{
  "n_layer": 10,
  "d_model": 128,
  "n_head": 4,
  "n_kv_head": 1,
  "head_dim": 32,
  "d_mlp": 320,
  "vocab_size": 8192,
  "activation": "geglu",
  "norm": "rmsnorm",
  "norm_place": "pre",
  "norm_eps": 1e-06,
  "positions": "rope",
  "rope_base": 448000.0,
  "rope_fraction": 0.25,
  "qk_norm": true,
  "attn_scale": 0.263,
  "bias": "none",
  "tie_embeddings": true,
  "parallel_block": false,
  "init": "uniform",
  "init_std_qkv": 0.0442,
  "init_std_o": 0.0,
  "init_std_up": 0.0442,
  "init_std_down": 0.0,
  "optimizer": "muon_variant",
  "lr": 0.00995,
  "lr_mult_o": 2.0,
  "beta1": 0.93,
  "lr_head": 0.00629,
  "warmup_steps": 0,
  "schedule": "wsd",
  "decay_fraction": 0.688,
  "decay_shape": "square",
  "final_lr_fraction": 0.05,
  "batch_tokens": 8192,
  "seq_len": 256,
  "doc_mask": true,
  "z_loss": 1e-05,
  "train_tokens": 97400000,
  "steps": 11890,
  "dataset": "wikipedia_en"
}
Each number is 50 + 10 x the weight over its row's rms, rounded and kept within 0 to 99. Layers, rows and columns count from 0. The size before them is the row's rms in percent of the matrix's.

# up: layer 3 MLP up, 320x128, rms 0.402, rows 142-150, columns 0-127
# down: layer 3 MLP down (transposed), 320x128, rms 0.233, rows 142-149, columns 0-127
# gate: layer 3 MLP gate, 320x128, rms 0.378, rows 143-150, columns 0-127
up142 095:57 55 54 33 44 63 46 57 51 73 30 48 50 60 42 50 61 55 54 56 56 64 35 36 51 67 66 57 42 62 40 47 54 55 48 39 38 28 59 67 53 55 50 49 44 43 58 44 59 56 52 58 37 36 70 50 51 66 51 30 34 53 56 32 63 36 56 53 50 49 75 34 42 46 40 45 50 41 52 48 49 63 66 59 47 62 39 51 36 52 37 30 43 42 51 45 58 57 31 38 59 57 41 53 52 45 51 71 49 52 63 44 58 46 64 54 58 45 47 52 43 64 40 47 53 50 59 50
down142 095:43 54 52 60 34 47 48 40 57 61 30 51 51 51 42 52 56 51 32 36 42 43 40 32 68 59 38 54 69 65 41 38 46 52 58 43 63 45 57 49 44 43 53 58 59 46 62 38 34 46 62 31 45 63 63 37 48 49 51 57 31 46 56 53 58 47 34 52 51 52 42 68 55 56 42 38 54 37 51 56 36 47 40 31 42 51 49 47 64 63 62 42 56 61 46 64 55 45 42 42 44 56 23 34 40 38 37 54 58 39 60 34 53 41 46 56 53 59 55 43 58 60 53 60 65 68 47 33
gate143 108:60 46 41 56 50 54 57 65 38 37 61 62 40 51 65 49 70 41 58 47 39 37 52 48 68 52 47 53 45 58 35 44 60 70 44 48 51 74 51 54 40 56 49 43 49 50 50 60 55 65 37 46 46 38 34 54 49 51 49 45 36 53 56 58 57 47 37 50 55 55 39 64 60 50 60 73 59 38 47 42 44 57 61 62 55 51 61 57 66 61 67 50 61 40 49 55 66 55 60 39 33 52 48 54 49 51 70 57 38 35 66 41 56 37 45 36 44 44 49 49 58 59 69 63 61 69 43 71
up143 102:73 41 44 38 48 45 48 54 58 46 51 59 58 55 47 44 37 49 55 43 48 45 58 52 69 57 52 35 32 66 60 43 29 63 54 49 52 33 45 37 36 37 56 46 60 31 50 30 52 40 62 38 43 48 57 48 57 46 62 35 40 55 40 40 36 42 59 56 37 47 36 46 38 41 37 51 52 55 51 44 49 48 48 35 55 49 33 54 48 65 53 71 50 62 57 42 34 56 44 57 49 44 44 43 52 50 40 43 32 38 53 50 53 48 58 40 24 33 24 49 33 37 39 49 55 51 48 54
down143 098:49 38 44 52 47 43 56 44 59 49 38 38 49 29 48 50 62 35 48 54 58 53 50 34 59 42 47 55 66 54 43 56 52 56 44 52 45 44 41 46 47 31 49 47 65 57 36 34 61 61 48 62 58 49 54 41 59 71 59 54 50 45 43 29 55 64 53 43 38 68 51 41 48 55 33 58 28 37 51 64 56 34 57 33 48 50 55 30 36 36 59 53 49 52 54 47 51 42 60 33 50 33 41 39 54 60 46 53 53 33 73 52 64 62 56 48 38 49 34 64 67 37 41 42 51 52 66 57
gate144 086:34 41 39 69 50 46 56 39 56 81 48 62 49 48 42 33 43 51 46 47 39 57 41 57 56 58 48 55 34 50 37 55 52 48 61 46 51 48 46 49 54 46 55 59 41 59 42 49 45 46 65 40 51 60 28 44 40 56 43 73 48 60 38 50 63 41 28 53 45 43 59 66 36 59 56 38 57 66 49 49 34 57 41 46 49 51 52 56 48 72 51 37 49 47 56 67 63 62 51 52 61 41 64 42 44 48 49 26 49 56 48 52 75 42 45 35 52 36 57 39 64 64 48 53 57 43 30 53
up144 096:73 53 44 31 37 65 64 69 36 36 49 39 46 50 48 55 42 59 45 68 50 58 58 61 48 52 46 37 49 55 45 46 57 49 39 47 59 43 51 51 49 46 56 50 57 51 57 59 61 56 36 57 43 51 63 28 53 49 46 32 45 53 74 63 52 42 58 59 47 51 41 33 44 47 40 47 55 56 48 51 62 55 51 26 46 68 68 44 47 32 36 62 53 51 50 32 46 41 53 35 61 56 34 68 58 53 43 60 52 35 41 70 30 36 53 58 42 40 47 53 45 55 56 61 47 42 65 46
down144 092:53 50 51 43 59 55 47 44 61 51 38 58 47 32 52 47 37 57 39 43 57 46 69 45 59 55 47 49 54 53 39 37 70 30 41 42 45 65 68 49 45 74 34 40 41 56 53 51 49 45 54 52 44 50 46 50 50 44 43 42 48 41 41 57 43 45 42 41 44 52 55 62 66 59 50 44 42 57 43 46 47 55 42 53 44 40 29 59 43 37 42 56 37 64 65 33 34 49 40 55 35 52 45 46 48 36 69 42 50 51 73 53 51 56 56 64 42 72 42 39 75 50 32 36 57 42 73 56
gate145 102:41 48 41 54 69 45 66 53 65 42 50 74 70 45 44 55 54 54 57 41 40 61 44 54 53 68 53 37 43 54 63 58 60 49 24 50 60 49 47 57 54 59 45 66 28 56 44 45 67 51 70 60 47 62 37 40 47 40 40 53 46 48 47 46 55 51 42 60 47 71 63 66 64 47 44 63 53 46 65 36 57 57 48 45 46 47 43 48 54 71 64 37 37 46 55 39 57 50 31 52 42 59 47 57 56 53 50 44 42 51 69 45 49 49 41 51 36 33 51 56 32 50 47 39 71 43 42 56
up145 104:54 48 54 59 28 58 53 58 39 43 54 38 47 35 45 38 50 53 45 57 51 33 50 49 48 37 43 64 60 57 58 59 49 47 63 51 47 46 47 69 48 37 45 50 46 47 54 67 29 56 36 40 29 41 56 62 36 65 44 45 55 47 55 53 53 55 50 38 39 28 54 39 51 63 63 62 45 56 49 59 45 52 43 43 53 62 53 33 50 47 45 51 59 63 73 51 42 43 45 33 43 46 52 24 44 45 49 71 44 42 40 57 51 29 47 73 61 67 54 36 53 58 52 47 33 41 59 37
down145 103:51 39 35 53 50 57 47 43 62 55 33 60 43 60 48 64 42 48 63 40 33 54 35 43 41 69 66 46 51 48 41 35 54 43 33 56 52 57 60 53 45 52 56 55 45 44 54 61 48 62 69 55 56 65 62 16 36 55 52 55 52 38 45 44 55 48 42 55 48 46 30 64 45 49 50 28 53 40 50 43 66 48 55 52 44 52 40 42 47 54 47 36 39 39 53 54 34 42 47 65 31 46 48 51 54 52 60 52 58 54 73 36 56 52 53 58 49 79 44 58 65 48 49 54 42 50 29 44
gate146 114:53 43 64 52 51 46 51 49 52 34 47 64 66 45 56 50 50 65 41 36 55 55 68 51 69 61 74 45 56 66 33 58 54 50 32 43 17 57 54 55 46 52 65 57 55 53 61 41 64 40 43 68 52 58 49 48 37 49 39 49 52 42 48 52 54 39 43 74 45 38 48 53 52 47 52 61 40 63 32 47 42 58 51 63 50 62 41 50 66 68 40 53 54 35 41 56 41 43 38 51 45 52 42 43 63 51 63 54 53 47 58 42 63 45 53 36 65 48 49 43 51 50 57 68 52 57 33 36
up146 119:42 51 34 43 66 53 44 26 57 45 56 50 46 42 48 63 46 53 60 77 43 40 40 46 67 41 56 43 28 49 55 51 76 60 58 64 56 42 62 70 57 39 44 53 41 49 48 66 51 61 34 32 49 44 53 47 75 51 53 64 53 36 49 46 53 54 39 48 44 52 48 52 63 40 41 41 56 52 64 41 68 46 50 36 49 50 36 63 52 51 57 48 55 51 57 58 53 72 68 38 44 51 59 39 60 45 40 56 55 47 45 40 47 57 53 45 36 50 60 53 59 38 47 61 25 55 60 48
down146 126:47 59 52 45 38 45 40 61 51 53 59 47 52 51 46 52 46 29 55 27 55 39 50 59 38 32 31 49 38 64 47 37 49 47 54 63 60 44 52 54 45 45 31 60 40 59 43 61 35 48 51 33 65 54 48 42 67 30 44 45 51 58 51 42 49 56 49 38 49 41 54 72 50 41 59 61 35 64 57 77 66 32 59 55 49 51 60 66 62 44 47 47 70 61 66 55 69 53 51 36 43 43 47 50 51 48 45 43 59 60 49 47 39 37 52 43 51 50 42 46 55 69 48 44 42 47 73 49
gate147 115:42 36 53 68 49 50 63 50 32 65 47 45 39 46 41 37 52 33 67 41 64 73 57 51 40 57 46 61 51 60 58 56 56 54 40 40 43 38 49 62 34 64 58 42 47 70 47 47 54 66 43 42 37 40 41 45 43 51 56 76 47 37 46 42 63 59 27 47 53 54 48 40 49 32 41 44 48 37 63 62 55 50 53 66 60 53 57 49 57 67 57 47 44 48 61 62 50 45 42 55 67 40 46 44 61 43 70 41 52 36 52 49 50 40 43 53 45 48 50 51 42 52 58 60 45 33 69 33
up147 112:53 52 56 48 63 50 57 63 34 48 36 46 48 47 25 49 56 39 48 51 47 59 58 56 59 56 44 43 61 49 41 37 62 53 43 47 56 32 61 58 49 64 53 58 33 56 50 47 40 47 47 48 29 46 43 30 40 57 74 35 39 47 57 50 54 50 40 57 58 63 54 59 61 56 44 57 22 51 62 57 64 46 47 48 32 37 54 52 49 63 47 39 56 40 44 55 62 33 30 63 48 62 48 33 49 50 48 29 52 50 51 54 43 60 21 54 62 45 45 56 46 45 61 48 49 29 41 59
down147 107:54 41 50 56 54 47 36 68 47 59 52 50 55 65 59 60 62 54 54 40 31 39 57 54 52 62 45 63 70 67 39 64 44 50 67 59 52 34 56 57 49 47 50 38 60 39 47 39 59 55 46 43 35 37 49 42 42 63 34 62 56 51 65 56 42 68 55 45 50 56 60 48 42 55 53 40 41 46 49 56 50 40 53 39 76 53 50 62 51 59 64 80 38 32 63 52 39 57 35 63 64 50 33 48 44 50 52 40 44 50 52 47 45 48 35 57 40 41 60 40 50 47 74 48 56 66 53 59
gate148 103:26 47 47 41 57 43 66 47 37 50 45 64 40 29 46 59 59 52 57 63 54 54 42 71 28 59 39 52 44 41 44 68 60 34 48 50 56 39 67 36 50 29 43 44 49 46 54 35 46 56 57 62 34 47 50 45 57 71 49 57 50 46 49 60 37 54 54 62 42 43 46 47 61 63 45 54 50 47 39 41 37 48 36 34 27 46 37 49 42 69 46 37 49 45 49 63 66 33 46 44 41 53 55 62 63 38 46 54 51 54 34 46 59 42 41 66 57 60 57 49 56 35 58 54 50 52 45 64
up148 096:72 47 37 70 47 57 43 37 44 48 50 45 48 45 59 60 54 36 54 48 31 41 72 40 39 50 57 58 45 43 47 45 41 51 57 64 48 42 56 55 66 70 52 48 45 47 56 51 34 40 45 19 57 69 45 70 45 54 55 41 49 46 42 31 51 55 52 45 59 53 44 52 59 46 66 41 54 50 67 55 45 42 46 82 68 40 40 50 38 27 55 43 47 51 51 57 58 69 44 52 54 32 54 46 57 38 42 44 54 55 44 63 57 59 40 48 43 38 47 42 50 57 36 51 47 40 44 46
down148 108:47 49 64 55 60 40 50 85 36 54 58 47 64 46 73 58 48 50 48 49 56 38 71 59 48 45 49 58 53 32 49 62 60 57 52 52 40 54 55 41 51 54 38 44 46 53 58 57 54 55 59 53 39 52 49 59 48 43 49 51 51 56 47 50 63 45 55 59 47 73 55 65 64 52 44 47 57 43 44 58 47 58 41 41 50 48 42 35 50 60 45 49 57 42 42 45 64 47 49 45 44 45 65 71 45 51 61 53 31 41 56 46 40 68 47 78 39 20 52 47 50 57 28 53 57 73 62 56
gate149 102:43 38 52 47 68 72 48 52 43 45 50 31 56 60 43 35 62 59 48 46 43 52 50 50 42 45 49 42 37 41 60 47 52 53 30 68 38 50 45 50 36 41 61 68 15 58 46 55 49 43 46 57 47 49 52 39 45 42 30 47 48 52 36 65 56 54 54 64 50 54 34 68 46 57 64 43 54 24 54 50 36 58 63 51 48 58 50 50 51 43 48 39 49 49 51 42 48 32 49 38 46 45 41 64 54 45 48 31 37 58 37 46 63 50 37 60 45 60 62 54 65 35 43 65 44 53 66 51
up149 108:35 55 46 47 35 67 48 46 35 43 38 35 51 47 53 37 37 59 37 31 56 61 44 56 51 63 52 65 58 47 53 55 42 48 43 41 47 28 66 43 43 68 55 61 40 45 38 50 60 45 44 34 36 28 50 70 37 59 39 48 62 40 54 48 38 78 47 31 54 43 37 61 64 50 57 51 57 45 40 56 42 50 60 66 41 45 64 41 55 42 43 37 52 46 43 44 52 46 54 47 65 47 46 67 60 65 55 46 47 45 31 38 49 42 56 55 59 55 46 68 60 49 44 49 50 45 41 58
down149 113:38 52 49 51 44 63 52 47 53 26 43 55 32 61 45 33 41 59 57 36 54 40 35 53 36 71 56 49 41 38 66 65 35 61 33 41 51 46 53 35 55 55 38 68 53 46 60 44 57 42 35 37 34 30 41 77 37 39 59 55 53 47 50 46 53 74 49 43 43 44 46 50 58 40 47 61 42 61 45 56 48 53 51 46 55 45 44 51 63 53 50 49 55 57 39 52 50 64 49 44 62 57 38 48 46 38 55 49 60 33 41 50 44 60 41 45 52 84 42 52 54 57 45 37 55 42 52 56
gate150 112:57 41 50 43 54 46 61 48 45 54 64 70 43 50 50 57 53 61 57 54 53 45 47 47 57 51 58 37 54 57 52 54 59 66 46 47 53 49 72 53 44 35 45 53 39 41 72 44 61 41 48 34 34 75 65 57 50 61 53 47 43 51 62 42 51 29 62 50 56 34 65 50 33 54 61 54 63 57 61 38 38 72 37 23 57 57 34 58 43 41 73 54 32 60 53 61 61 45 52 58 49 52 47 43 63 50 56 52 46 54 50 62 45 51 45 51 44 53 64 42 62 43 39 67 67 55 43 47
up150 106:48 43 49 52 46 70 57 36 53 58 53 59 63 66 55 66 53 59 45 53 70 46 50 39 54 36 58 43 42 50 54 56 36 89 39 35 42 49 44 60 54 51 49 47 36 40 64 26 69 43 44 44 47 64 65 44 61 60 61 47 46 56 63 56 55 45 37 39 57 50 63 38 48 59 51 50 52 53 63 29 44 50 34 42 52 47 40 60 52 65 60 52 44 54 59 57 60 37 37 60 45 53 63 45 51 47 67 59 52 64 53 49 62 44 52 34 43 70 51 48 58 41 38 60 54 57 53 48